From a checkpoint of a small transformer trained on Wikipedia.
Size: 15 layers, 3 heads of 128, MLP 1536 SwiGLU, 60M parameters.
Training: a variant of SOAP for these matrices, 503M tokens, 3840 steps.
Each number is 50 + 10 x the weight over its row's rms, rounded and kept within 0 to 99. Layers, rows and columns count from 0. The size before them is the row's rms in percent of the matrix's.

# up: layer 2 MLP up, 1536x384, rms 0.0366, rows 15-81, columns 224-255
# down: layer 2 MLP down (transposed), 1536x384, rms 0.0363, rows 15-81, columns 224-255
# gate: layer 2 MLP gate, 1536x384, rms 0.036, rows 16-81, columns 224-255
up15 091:47 52 49 45 40 57 40 58 47 39 48 50 50 50 63 47 53 50 45 50 48 38 45 56 54 55 31 52 37 44 43 42
down15 091:52 58 52 56 48 51 55 40 53 48 63 50 42 56 40 48 54 58 44 48 39 60 46 48 43 39 39 56 39 41 44 45
gate16 101:62 31 56 63 46 51 47 59 48 45 49 26 54 56 51 55 58 46 42 47 49 60 58 49 60 68 42 36 45 48 44 49
up16 115:43 41 63 48 45 39 69 38 76 35 49 64 40 41 45 47 64 57 52 52 36 47 54 48 38 48 49 53 46 50 49 40
down16 112:63 53 50 45 48 57 35 68 21 58 49 23 52 69 54 48 44 33 50 40 59 61 55 47 75 60 57 39 49 42 47 62
gate17 114:55 45 53 37 48 45 38 53 45 53 61 43 51 55 59 51 59 47 41 44 56 53 57 48 59 48 48 67 51 36 50 54
up17 121:47 33 52 25 49 47 48 54 48 47 69 48 48 52 48 50 53 56 43 49 47 64 52 65 55 48 42 67 34 42 63 55
down17 118:42 33 57 79 55 68 55 58 49 40 55 43 55 50 53 56 51 67 35 54 51 48 54 66 41 50 53 40 56 49 71 55
gate18 089:68 63 61 34 62 64 62 39 50 48 63 59 42 49 60 61 67 46 66 46 48 60 41 61 57 44 59 52 47 49 37 43
up18 112:53 48 56 40 65 60 58 48 53 39 51 49 37 29 56 80 58 53 56 49 62 54 56 39 53 50 62 26 56 53 54 68
down18 104:58 44 55 35 63 61 51 51 51 24 55 49 33 27 59 70 54 43 61 42 60 58 60 28 53 66 66 29 54 54 54 68
gate19 091:67 54 64 56 49 52 46 53 51 58 51 44 64 54 66 60 46 37 52 64 58 61 36 48 45 48 48 71 41 49 49 34
up19 086:34 43 37 39 43 45 46 37 55 49 50 66 42 48 43 45 56 68 49 39 46 48 59 39 48 61 51 24 50 52 46 65
down19 089:61 50 58 53 52 43 48 47 48 46 54 53 49 69 63 55 39 30 54 53 59 46 36 54 60 38 40 73 52 37 44 29
gate20 076:39 39 58 38 42 43 58 45 56 52 35 57 44 51 52 54 45 45 47 60 60 38 41 40 55 31 68 59 68 46 48 46
up20 083:44 55 41 47 60 43 36 36 31 48 36 50 26 58 66 49 37 47 58 62 57 50 52 55 44 49 48 45 44 38 47 42
down20 077:54 53 36 55 49 41 39 46 43 40 50 49 37 68 64 53 35 50 64 56 51 56 56 54 49 52 47 46 26 40 51 44
gate21 102:42 39 43 42 67 44 43 48 43 60 44 48 26 36 48 48 57 81 49 41 50 56 42 51 59 33 46 41 59 43 39 40
up21 103:52 57 48 49 32 56 61 53 60 48 49 47 68 52 55 55 52 34 56 55 50 47 47 51 37 68 47 53 31 61 57 63
down21 104:36 53 48 40 50 49 73 37 54 58 35 52 55 42 61 60 58 64 71 40 53 64 49 60 43 63 50 57 47 63 48 48
gate22 102:59 50 59 53 63 50 57 42 56 46 63 39 69 57 39 49 53 68 55 38 61 53 50 39 53 60 44 59 51 63 57 38
up22 102:30 48 36 54 55 42 71 65 53 53 56 53 41 64 45 49 36 46 49 57 60 62 42 46 46 53 68 56 64 31 40 41
down22 105:44 54 39 47 44 60 50 73 53 51 39 59 40 58 50 41 36 42 50 59 67 73 41 44 34 49 53 44 47 29 43 55
gate23 105:63 54 44 60 49 52 44 52 58 51 50 51 52 38 56 57 65 57 70 42 47 50 29 49 48 49 48 36 53 54 54 61
up23 096:47 36 53 38 55 41 48 59 56 54 52 36 55 38 58 38 56 61 69 36 35 51 49 48 51 54 37 50 53 51 40 71
down23 106:52 31 62 39 51 51 51 63 41 47 59 39 63 57 48 38 34 49 52 48 47 41 62 50 50 54 40 56 50 44 57 54
gate24 115:56 22 56 48 39 51 53 37 59 48 65 62 50 61 44 43 60 54 50 71 61 61 59 25 61 45 38 55 67 42 55 41
up24 102:37 52 44 35 45 41 45 45 44 50 46 60 58 32 59 39 36 47 49 40 57 33 52 74 55 52 48 45 65 57 31 52
down24 108:36 41 31 49 45 37 53 42 46 43 57 58 53 55 39 40 41 70 55 64 65 32 47 35 59 34 38 46 59 45 45 53
gate25 091:38 54 52 50 51 43 47 33 45 67 51 55 52 42 65 61 45 45 39 58 40 55 54 59 53 36 53 55 76 45 38 55
up25 107:46 61 45 43 45 31 35 49 42 64 39 59 46 49 55 46 60 48 41 56 45 65 59 60 57 47 52 68 55 58 40 44
down25 103:57 51 39 50 56 25 52 57 44 60 50 52 47 48 46 46 53 56 38 53 61 65 56 55 58 43 43 66 45 72 39 45
gate26 082:49 72 61 37 45 53 60 82 51 55 57 49 64 32 39 48 55 58 48 47 38 53 41 59 48 55 66 55 60 45 44 49
up26 084:81 44 53 63 49 36 53 70 50 61 56 57 54 44 53 53 49 49 67 45 47 49 54 51 50 45 35 47 46 40 65 54
down26 082:41 46 35 58 55 60 37 37 52 50 41 61 44 65 46 33 49 36 62 50 65 69 57 56 56 39 52 61 38 45 59 43
gate27 079:61 50 40 45 77 57 39 34 44 26 26 57 41 68 47 53 56 53 50 60 61 27 42 37 52 49 29 42 43 54 40 67
up27 166:61 49 55 58 64 52 57 60 39 53 52 49 48 39 64 37 54 58 53 64 42 46 53 64 47 44 68 36 69 59 47 44
down27 138:53 59 53 54 59 52 62 61 47 48 58 52 45 38 75 25 57 49 57 69 46 43 42 56 52 45 70 38 68 54 48 40
gate28 100:68 45 44 38 55 45 58 62 50 47 41 48 42 31 64 66 67 60 52 64 68 52 38 59 49 49 50 54 51 42 73 40
up28 086:53 75 55 50 60 62 38 58 38 68 39 43 61 32 50 47 42 59 62 52 54 43 56 43 36 65 46 61 58 57 43 31
down28 101:33 58 61 66 54 71 47 48 46 73 56 49 73 60 41 27 51 41 57 33 34 52 68 32 46 58 46 45 45 59 22 52
gate29 093:58 34 58 39 37 47 39 54 47 58 49 46 43 48 57 51 52 59 37 30 46 63 56 39 46 42 52 50 45 38 47 59
up29 090:54 59 74 48 51 54 69 46 57 21 42 61 46 64 39 46 67 47 52 50 55 45 47 66 46 49 45 46 39 66 50 71
down29 090:44 38 59 34 47 32 57 55 59 39 43 70 47 55 42 43 66 54 42 45 52 57 45 52 42 57 56 51 40 52 51 76
gate30 107:52 40 47 60 48 41 50 41 74 31 44 45 55 53 50 56 55 33 47 40 39 64 55 50 63 46 60 53 60 54 40 69
up30 089:51 55 46 64 53 48 65 34 63 30 53 46 65 64 60 46 54 37 46 35 53 52 49 44 58 53 49 51 56 51 50 82
down30 101:39 65 54 38 56 56 55 64 42 61 57 42 40 43 60 44 42 48 50 40 60 31 43 49 44 54 46 50 41 55 65 67
gate31 122:54 49 51 46 42 50 61 29 51 57 39 46 78 35 51 42 60 61 46 50 78 55 46 47 40 46 40 53 48 27 56 43
up31 110:45 35 47 50 44 40 48 63 53 53 50 49 38 50 45 45 44 76 61 59 46 53 76 60 49 46 48 45 50 60 46 48
down31 115:38 57 44 54 57 50 39 58 53 44 61 63 21 55 55 56 54 45 51 68 21 50 62 45 56 62 48 40 61 65 42 46
gate32 106:52 49 50 48 49 51 55 32 54 56 42 59 35 40 62 51 47 49 47 56 53 36 45 53 63 50 60 39 36 42 59 60
up32 082:50 58 38 58 47 61 56 36 57 63 54 46 47 33 43 62 46 38 61 67 59 50 51 59 49 62 49 34 43 39 62 69
down32 094:50 39 42 53 51 51 52 59 52 49 54 38 63 53 35 57 46 49 62 38 45 73 56 49 42 57 36 58 72 49 45 46
gate33 090:61 67 54 39 43 41 47 59 62 47 60 53 65 51 42 52 55 48 51 45 64 37 63 56 37 50 55 54 55 51 66 59
up33 085:57 42 47 32 50 40 44 45 44 56 65 42 36 38 50 46 44 52 55 37 65 57 39 45 47 54 53 44 50 51 35 51
down33 090:54 34 44 64 46 64 47 52 46 54 34 51 38 63 60 33 48 61 57 54 38 58 46 51 73 52 34 43 48 52 42 46
gate34 092:42 59 44 54 60 40 32 49 51 51 43 51 53 33 60 58 59 35 50 53 53 60 61 53 55 43 51 68 49 35 46 57
up34 085:51 51 53 56 45 46 64 46 68 48 49 55 37 61 40 68 42 47 37 41 43 46 40 57 62 55 44 48 50 69 41 41
down34 087:46 54 40 64 58 44 34 29 66 39 37 78 35 53 61 69 59 47 49 43 56 42 48 51 60 45 48 55 51 52 46 43
gate35 083:67 36 60 31 58 49 42 42 42 44 31 65 54 50 46 57 55 51 41 52 62 42 45 39 38 66 41 50 54 54 41 40
up35 096:53 38 65 45 64 35 56 53 58 34 56 50 42 48 52 70 70 54 34 66 72 58 48 54 28 55 65 56 46 50 57 36
down35 092:50 33 58 54 60 38 52 52 44 33 54 40 46 46 62 64 68 63 42 66 57 51 40 53 30 39 56 59 53 47 50 39
gate36 099:37 52 39 40 54 39 45 65 33 61 55 71 38 68 53 29 45 41 59 49 39 58 50 39 54 60 50 61 39 53 57 44
up36 107:52 64 93 59 62 64 46 35 70 53 64 47 48 45 52 51 51 56 45 65 44 57 43 50 59 49 49 42 68 51 42 41
down36 100:42 76 90 58 57 56 51 59 52 49 60 56 40 54 50 48 48 51 53 57 56 62 46 51 63 53 50 47 55 65 43 51
gate37 103:41 39 55 61 23 44 52 59 42 62 38 41 61 44 58 52 28 37 42 39 57 49 50 63 55 38 68 57 30 64 54 65
up37 089:57 54 47 39 63 59 43 41 58 44 62 58 35 56 52 59 65 63 45 46 50 47 52 43 49 48 36 47 68 30 34 54
down37 102:45 41 57 62 34 46 48 58 37 64 42 45 55 44 52 53 39 31 56 44 58 58 44 53 48 42 59 49 27 49 50 43
gate38 077:39 45 49 50 49 39 53 39 31 53 44 47 44 55 43 48 61 54 57 50 43 69 64 62 60 28 70 36 60 59 62 63
up38 105:59 55 62 59 64 67 42 56 52 39 42 56 52 22 45 56 53 43 51 52 48 36 51 38 53 58 52 65 27 40 41 41
down38 096:62 62 65 47 54 67 43 63 62 39 51 62 56 25 51 51 59 39 53 49 53 33 53 35 47 54 53 65 42 48 45 47
gate39 107:35 61 51 47 48 42 37 52 35 46 30 46 42 63 49 48 38 53 59 35 62 50 58 56 49 42 49 41 62 48 65 44
up39 091:53 50 48 51 60 47 39 61 58 54 47 53 54 38 39 46 52 39 52 49 44 44 44 50 49 41 58 66 47 59 46 40
down39 099:62 44 49 39 51 55 60 56 60 49 66 61 65 27 40 39 54 33 52 61 34 53 56 53 60 51 48 66 40 56 35 43
gate40 114:47 41 53 55 55 38 57 41 57 51 46 36 47 38 55 58 52 40 38 60 44 52 46 49 63 48 53 59 36 55 45 56
up40 095:57 61 44 46 35 57 28 61 41 53 44 73 52 66 34 48 58 56 59 38 51 59 42 55 38 46 50 46 57 38 60 38
down40 104:47 39 55 63 41 41 49 53 58 35 53 41 43 51 43 58 61 45 41 53 42 61 43 37 64 51 48 58 41 49 49 55
gate41 103:56 47 27 39 39 34 28 45 28 56 57 61 54 58 43 49 43 42 59 64 61 48 51 56 49 70 64 47 48 44 55 53
up41 082:30 56 47 43 59 45 65 48 60 45 32 57 48 38 55 54 58 56 50 53 48 45 49 56 60 39 50 34 43 46 67 44
down41 090:53 54 20 42 37 31 27 30 31 48 49 62 65 57 46 51 43 59 55 75 58 45 65 54 44 66 61 36 47 61 53 63
gate42 106:33 43 58 32 50 39 54 51 59 29 52 57 62 49 59 50 67 61 45 55 56 56 42 57 29 39 59 48 53 58 39 48
up42 116:60 60 54 58 65 54 52 49 53 52 53 35 51 37 54 47 42 50 46 58 60 57 54 45 58 48 50 39 50 49 67 45
down42 110:39 56 55 32 69 43 50 53 54 37 63 45 60 40 69 66 46 46 42 54 58 57 35 39 53 33 49 36 34 53 53 46
gate43 092:62 42 46 49 42 53 37 58 48 51 42 62 20 54 60 50 60 56 58 53 41 45 64 44 45 57 70 69 52 54 49 37
up43 090:43 47 53 35 48 44 74 43 54 43 47 52 68 50 48 53 35 52 29 52 44 59 58 52 60 31 48 45 43 52 40 57
down43 090:52 51 54 44 42 44 65 53 46 44 45 52 43 57 57 46 36 55 46 51 35 61 52 49 55 28 60 62 51 48 30 48
gate44 111:47 46 40 51 55 40 49 39 64 55 58 49 38 61 56 59 38 60 50 45 74 28 57 39 54 51 37 40 56 45 51 52
up44 099:52 45 60 53 45 49 56 56 44 41 45 58 53 36 37 48 56 42 53 58 24 67 41 64 50 53 57 57 48 53 57 48
down44 099:48 39 51 46 61 36 50 29 57 62 49 49 45 66 54 55 44 52 50 49 63 41 58 61 51 44 39 43 52 41 58 52
gate45 123:53 48 35 53 38 51 52 48 50 60 36 72 57 57 36 61 32 46 32 52 51 36 47 52 54 69 54 51 47 52 53 39
up45 093:50 45 64 49 50 46 57 47 52 36 65 38 30 55 68 35 69 52 56 52 53 61 53 44 54 35 38 49 59 57 46 62
down45 110:59 51 37 56 36 43 50 55 52 57 35 73 49 57 33 57 41 49 34 44 51 36 48 55 58 63 54 55 41 49 49 36
gate46 114:37 44 59 43 56 43 39 51 42 53 55 35 51 42 61 63 60 45 52 45 43 42 46 47 36 49 71 42 77 73 60 64
up46 086:48 41 54 47 54 39 52 49 50 61 55 38 62 42 62 58 70 17 38 45 46 45 39 53 49 44 62 38 51 81 56 77
down46 101:74 62 46 50 53 58 60 54 57 55 54 60 53 50 37 38 40 42 46 57 58 53 61 55 58 54 32 63 28 43 37 38
gate47 096:54 46 49 59 45 43 34 39 48 62 46 54 51 45 61 58 50 54 59 50 64 42 46 40 43 40 57 51 53 36 53 51
up47 106:64 65 43 42 52 61 50 54 46 46 55 50 70 48 49 39 53 47 34 59 52 58 59 44 46 58 48 41 45 41 35 42
down47 103:56 61 39 51 47 52 56 57 70 50 52 50 72 49 47 34 48 43 46 71 44 60 57 40 62 60 37 33 44 41 30 46
gate48 112:50 34 59 55 64 39 54 58 62 46 60 53 37 42 52 52 57 67 39 48 47 40 46 63 51 62 51 39 27 36 57 55
up48 090:48 35 66 53 64 40 56 56 61 47 54 52 41 54 49 54 51 64 45 39 46 43 48 67 41 56 60 45 23 43 58 55
down48 099:49 50 54 53 44 66 51 48 35 65 38 43 56 63 45 53 32 38 68 42 44 63 66 41 44 40 49 58 70 58 50 54
gate49 104:34 24 43 50 47 42 65 50 50 51 34 39 49 34 56 41 45 44 27 66 53 44 47 45 60 52 59 53 43 53 39 52
up49 091:28 38 53 47 50 40 55 51 49 44 41 33 48 39 64 41 49 42 35 61 47 48 38 58 50 51 58 50 50 49 39 51
down49 094:64 64 48 61 49 48 66 65 55 37 71 40 44 51 44 59 35 56 66 44 51 51 61 55 40 59 47 43 46 48 65 54
gate50 093:53 61 45 47 46 40 50 32 51 41 48 49 51 41 60 53 40 61 52 54 49 45 57 57 44 31 35 55 69 38 41 29
up50 127:47 46 44 41 66 43 39 57 40 75 43 49 48 59 37 53 61 34 51 46 62 53 40 49 60 48 48 29 49 55 49 55
down50 114:43 46 42 44 72 42 43 57 44 76 54 46 50 53 40 50 57 44 53 56 60 49 46 49 56 47 53 34 56 49 49 59
gate51 098:35 53 55 37 46 45 46 42 60 32 51 48 52 47 50 46 49 41 34 54 39 40 51 59 60 67 49 39 58 56 46 38
up51 097:39 50 44 41 40 58 46 56 24 52 45 45 41 54 53 52 43 44 47 48 61 45 43 31 55 50 45 47 50 48 40 32
down51 100:47 53 64 63 48 48 34 52 44 31 61 37 59 44 41 59 49 43 32 59 36 52 32 51 50 58 48 45 46 58 52 35
gate52 083:57 67 60 30 33 45 57 63 57 43 50 52 48 16 47 55 53 60 38 53 66 37 48 50 51 39 58 60 32 55 52 54
up52 087:40 41 64 43 49 42 61 61 47 48 49 42 46 47 47 61 49 46 60 40 34 66 42 45 54 40 35 65 50 45 56 53
down52 083:38 43 59 62 54 58 46 60 41 45 38 52 39 54 56 55 48 37 68 35 41 65 51 59 50 40 37 51 53 44 48 48
gate53 094:51 59 39 49 43 59 49 50 53 52 57 67 40 53 43 62 59 61 58 61 62 59 71 51 55 57 52 51 51 46 72 49
up53 089:52 59 49 48 53 51 51 59 57 53 63 51 49 48 38 50 51 50 43 62 54 39 53 60 44 46 47 51 33 56 82 52
down53 090:51 35 46 40 65 40 37 53 51 43 41 30 65 44 37 54 36 40 39 58 36 59 38 50 54 44 47 43 37 46 40 48
gate54 095:79 50 31 63 50 44 49 63 68 32 52 47 52 49 41 46 48 52 58 45 40 55 52 51 61 59 48 57 72 49 53 55
up54 084:63 37 50 42 57 58 44 63 68 44 53 45 56 43 56 44 40 42 72 39 40 50 48 55 68 47 56 45 60 62 53 62
down54 087:36 40 68 40 49 71 56 47 48 67 50 54 44 47 50 48 44 50 51 41 41 44 35 55 44 40 54 39 26 57 53 54
gate55 109:41 31 60 54 36 57 50 45 55 50 57 46 47 48 59 38 44 52 54 48 46 49 35 49 53 56 60 44 22 58 74 37
up55 089:39 57 64 60 27 54 64 55 72 63 59 42 68 36 67 65 35 29 51 60 47 43 53 36 45 42 65 46 38 51 43 48
down55 098:66 75 34 36 65 47 55 61 55 45 41 52 53 52 44 54 56 43 51 45 52 45 70 49 41 46 44 54 65 40 38 50
gate56 096:38 31 43 47 62 57 64 43 53 48 41 70 43 51 45 56 43 51 61 46 60 64 55 58 42 44 38 53 50 43 43 51
up56 132:42 55 61 29 43 72 34 47 55 49 32 46 35 42 39 61 46 50 54 34 45 46 37 48 49 55 27 70 39 59 47 49
down56 115:50 54 71 36 43 58 37 51 53 40 35 47 35 32 37 52 57 57 59 35 44 53 35 40 51 60 33 74 39 60 49 49
gate57 084:38 68 47 67 44 57 37 47 34 63 69 48 73 51 56 35 50 53 45 54 59 43 73 36 57 40 44 28 64 57 45 43
up57 080:44 72 42 64 49 45 40 44 41 47 46 48 55 59 48 49 55 39 33 46 50 56 54 35 45 53 36 48 58 34 45 50
down57 083:50 34 58 59 41 45 47 33 48 81 39 41 41 46 58 46 62 62 43 40 70 38 39 57 50 39 51 46 45 35 54 51
gate58 107:61 52 47 50 31 63 34 58 65 35 59 50 54 77 57 72 54 75 53 50 45 56 52 57 38 35 41 54 36 46 49 52
up58 087:60 59 53 45 30 57 30 49 53 47 59 42 64 73 43 61 53 67 46 65 57 55 53 51 29 38 50 60 39 48 41 50
down58 096:47 46 55 60 70 37 63 42 41 72 34 49 43 32 44 27 52 37 50 44 49 36 55 47 61 68 58 49 51 49 59 56
gate59 095:45 40 51 27 50 62 26 57 40 47 48 52 45 48 29 47 49 67 35 39 51 44 41 68 52 47 46 66 65 68 52 59
up59 095:53 46 40 51 41 47 54 44 40 28 33 53 50 61 63 56 44 37 54 51 27 50 53 46 49 36 47 55 43 50 54 43
down59 092:55 47 43 42 62 56 27 45 46 64 33 50 42 55 34 49 75 58 51 45 55 70 28 49 56 52 44 48 53 61 55 56
gate60 087:77 49 48 60 57 43 62 52 25 34 48 65 68 54 42 49 50 60 43 45 48 35 61 59 53 30 74 46 43 36 44 47
up60 099:44 56 47 49 46 55 54 52 64 75 56 39 59 47 54 55 52 29 45 63 70 51 38 43 51 60 42 40 44 60 67 46
down60 097:56 51 53 54 50 62 47 58 67 62 50 51 68 35 62 46 35 45 42 66 68 52 42 50 50 54 40 50 39 64 73 53
gate61 081:54 50 51 42 53 60 54 64 52 54 47 52 47 41 50 49 47 48 51 42 56 45 56 42 39 17 36 57 70 36 38 35
up61 106:32 40 63 60 29 50 48 28 52 56 54 44 46 65 55 51 49 63 50 63 57 63 47 52 54 48 63 54 39 63 41 38
down61 098:37 62 52 62 33 59 42 38 53 51 50 49 45 67 55 50 49 67 49 62 57 61 52 49 45 46 66 50 47 55 33 39
gate62 097:56 54 44 51 68 66 40 37 48 41 47 46 60 33 57 31 49 47 48 52 44 49 38 35 40 46 48 39 60 39 42 54
up62 106:52 54 50 58 59 49 77 54 55 69 47 46 48 44 57 63 67 38 56 59 48 60 48 48 51 39 51 43 38 55 46 65
down62 104:45 50 47 54 64 47 72 51 59 65 43 51 50 40 60 58 57 55 47 44 47 63 41 45 38 47 60 37 45 52 39 67
gate63 103:56 42 60 44 42 38 46 59 49 39 50 53 52 43 63 64 68 29 45 46 48 49 28 46 44 60 47 56 42 50 68 45
up63 103:51 35 57 44 39 40 50 54 46 41 53 41 63 50 51 68 55 38 53 48 49 53 28 60 52 57 48 51 39 47 60 56
down63 099:55 40 62 58 60 38 64 42 47 42 56 41 74 45 36 29 52 55 58 45 38 40 49 64 53 67 45 64 63 53 54 69
gate64 088:55 68 57 47 57 63 34 44 34 43 56 54 39 36 63 62 58 45 52 54 53 60 49 49 53 23 49 50 49 53 36 57
up64 101:36 49 37 63 53 54 60 38 29 53 48 51 60 55 53 43 57 29 42 59 53 61 47 46 61 68 59 55 59 47 53 49
down64 096:31 54 39 64 54 61 52 36 30 63 44 58 49 51 45 54 58 33 34 60 43 65 55 47 67 61 60 51 61 44 61 52
gate65 107:51 59 55 54 54 56 48 60 50 53 57 53 40 54 35 52 58 47 48 55 34 36 48 65 53 51 59 36 36 33 41 38
up65 100:46 39 54 45 60 65 55 44 48 56 50 41 37 74 49 46 61 54 61 52 53 29 55 61 49 51 42 32 47 39 31 55
down65 100:60 27 55 50 45 58 47 43 47 42 30 44 52 54 59 39 49 42 65 46 53 45 50 36 45 50 24 57 64 69 52 54
gate66 086:49 69 44 38 51 53 48 56 46 37 54 55 40 52 41 52 56 29 44 75 43 52 48 50 57 39 44 48 63 46 49 43
up66 117:50 52 41 33 42 32 40 50 50 37 65 46 50 51 51 61 60 49 51 57 48 41 47 51 60 32 37 58 57 46 48 63
down66 105:50 48 42 34 39 38 51 66 52 34 63 49 51 57 45 62 52 49 59 52 40 32 51 50 54 39 45 50 52 45 58 61
gate67 112:61 45 42 63 29 56 46 68 52 45 55 67 40 38 72 44 55 48 27 59 50 51 42 48 65 53 59 42 33 40 45 41
up67 087:57 33 40 57 39 56 60 55 41 56 63 55 46 43 54 37 33 48 41 53 44 49 52 42 62 74 56 64 45 41 47 46
down67 102:56 56 53 44 75 49 50 42 55 63 44 32 63 71 32 56 52 52 72 43 48 63 57 47 47 53 45 49 64 62 47 53
gate68 090:71 67 41 50 65 55 57 42 55 64 69 47 54 41 42 50 46 56 73 69 65 37 53 48 51 49 29 65 51 50 45 56
up68 088:26 39 52 57 41 75 35 63 46 41 34 44 66 50 61 37 46 49 30 38 49 57 46 31 38 65 72 44 43 59 43 66
down68 087:47 63 65 54 38 41 46 32 41 60 68 52 50 43 49 35 47 33 60 56 61 38 58 70 56 53 36 51 75 41 50 40
gate69 099:61 74 44 44 47 39 55 42 64 71 44 64 42 33 53 46 60 37 45 42 54 38 56 39 46 52 38 56 42 45 58 44
up69 082:65 67 52 50 45 42 56 41 68 59 46 58 56 34 56 44 50 42 52 26 51 41 59 46 46 50 49 57 35 48 61 38
down69 092:42 20 57 57 54 67 54 69 37 29 53 40 50 62 41 57 45 62 51 57 43 65 42 59 44 48 50 49 45 54 45 51
gate70 108:72 49 42 49 45 59 39 44 58 47 52 53 63 47 62 60 54 42 54 45 48 50 59 43 43 45 47 58 53 49 46 53
up70 104:41 24 65 53 58 52 51 28 38 56 39 41 59 50 43 42 44 67 51 51 63 52 55 46 64 54 61 57 47 64 68 60
down70 108:25 41 46 52 50 46 60 47 31 53 60 39 52 46 54 55 38 59 47 53 68 53 40 58 50 39 49 52 41 60 43 52
gate71 095:45 57 32 38 44 45 28 60 47 51 28 49 44 48 37 43 52 36 28 46 37 50 71 57 67 43 59 54 57 62 51 53
up71 098:60 57 68 54 52 51 50 45 37 53 65 48 62 52 45 61 45 72 64 58 49 68 41 46 52 48 36 47 58 61 33 44
down71 097:75 64 65 64 41 59 42 44 35 51 52 56 55 34 53 57 50 58 41 43 53 79 45 53 52 56 57 45 65 60 38 51
gate72 091:56 49 58 63 49 62 58 41 42 46 50 59 43 51 48 49 54 41 37 54 59 39 55 63 53 65 47 44 62 45 51 52
up72 096:50 81 54 64 50 53 38 40 49 47 67 37 48 41 40 49 33 50 48 52 47 49 44 79 45 65 46 55 61 44 64 51
down72 093:53 27 42 35 50 52 42 51 47 61 35 59 54 62 51 53 58 37 66 59 46 68 39 40 53 33 66 54 29 67 42 62
gate73 101:61 59 80 62 42 37 53 49 62 44 46 29 63 61 46 65 40 56 52 43 54 43 66 54 46 44 53 35 41 47 60 52
up73 108:56 59 75 48 41 31 52 50 51 53 48 33 64 61 56 56 42 47 60 43 55 48 63 35 42 39 45 24 50 40 54 51
down73 102:47 54 22 53 52 64 53 53 44 46 53 58 35 42 50 50 66 65 39 57 47 57 43 66 45 50 48 74 61 57 45 59
gate74 078:55 61 31 56 40 59 39 46 36 54 45 48 50 41 64 50 44 50 45 48 42 45 30 39 40 52 51 46 36 51 47 42
up74 114:56 60 50 59 53 53 53 51 45 53 63 56 36 53 57 58 54 39 36 48 61 54 31 51 54 41 56 55 50 32 67 52
down74 106:49 51 47 69 52 46 43 57 39 59 58 56 32 47 64 56 59 47 38 46 59 47 34 48 53 36 57 57 49 44 60 49
gate75 123:68 44 55 47 57 47 46 64 58 44 50 50 57 68 47 47 54 59 52 36 41 37 60 47 60 61 46 70 54 68 55 62
up75 102:41 69 46 37 58 48 50 50 40 64 54 56 61 40 54 55 61 53 57 54 49 55 40 58 59 41 46 21 55 48 51 45
down75 108:57 41 54 49 57 43 51 60 70 47 59 44 54 65 45 42 48 48 43 26 41 35 52 49 50 44 47 58 57 56 57 62
gate76 099:54 46 43 56 53 49 58 43 73 55 48 53 66 62 51 47 51 45 42 54 62 63 45 48 38 74 33 39 56 52 61 61
up76 093:41 57 56 51 43 49 43 45 41 58 57 50 22 60 48 32 70 54 55 62 57 34 52 50 64 47 54 59 37 59 45 52
down76 096:51 49 38 51 52 53 47 45 73 52 47 48 66 45 50 33 53 38 21 51 52 57 55 50 36 58 42 47 44 44 47 62
gate77 104:58 31 57 54 52 67 86 50 61 42 32 39 52 40 31 34 30 45 61 46 53 43 48 70 43 54 37 57 35 42 37 44
up77 095:38 56 52 45 50 40 20 60 43 46 56 75 47 52 62 53 78 47 58 52 50 63 39 28 47 59 46 38 55 68 62 45
down77 097:59 39 57 62 51 66 71 39 60 47 41 31 52 36 31 36 34 49 55 42 49 54 55 65 64 46 45 60 40 39 42 42
gate78 079:44 69 51 55 50 49 61 32 40 43 62 51 53 50 43 53 57 40 48 54 53 45 55 39 59 44 57 56 57 47 35 53
up78 096:39 50 48 53 48 49 63 50 42 58 51 38 46 24 36 58 58 44 55 42 65 51 51 55 52 41 57 57 64 35 36 40
down78 094:45 50 57 47 56 56 54 59 51 62 68 36 48 40 49 59 51 42 63 24 71 43 59 64 50 44 58 48 55 44 45 32
gate79 102:54 47 56 64 66 28 61 57 50 34 53 65 61 36 45 66 32 60 44 41 59 67 45 61 47 54 67 55 40 42 62 53
up79 084:44 48 60 51 38 75 52 49 50 63 40 55 27 54 52 38 71 45 52 61 48 24 50 34 53 39 34 47 56 52 36 61
down79 104:57 55 47 62 57 32 58 50 47 38 53 67 51 33 54 64 45 53 44 52 47 66 57 57 60 36 65 57 47 49 60 47
gate80 085:50 53 48 60 44 50 54 46 64 42 58 56 44 44 31 43 41 57 46 66 63 41 55 59 53 47 58 45 53 53 48 75
up80 102:52 36 55 58 58 25 54 45 49 55 48 66 53 45 67 54 61 38 49 32 65 44 42 49 49 43 44 52 63 68 65 66
down80 096:57 36 57 57 54 30 50 42 42 51 43 59 59 54 79 46 63 35 53 39 62 41 40 48 51 49 47 47 53 62 63 69
gate81 079:57 63 52 58 63 59 53 53 52 48 42 67 65 45 43 57 55 52 63 60 48 49 47 63 65 51 44 55 34 56 24 40
up81 075:57 63 69 50 47 56 47 58 37 61 54 34 46 34 48 48 69 45 57 56 48 36 61 47 59 32 57 60 31 48 51 61
down81 076:49 48 44 50 65 52 46 42 56 54 38 67 68 45 43 63 57 57 66 53 61 51 48 61 73 55 38 65 37 55 50 47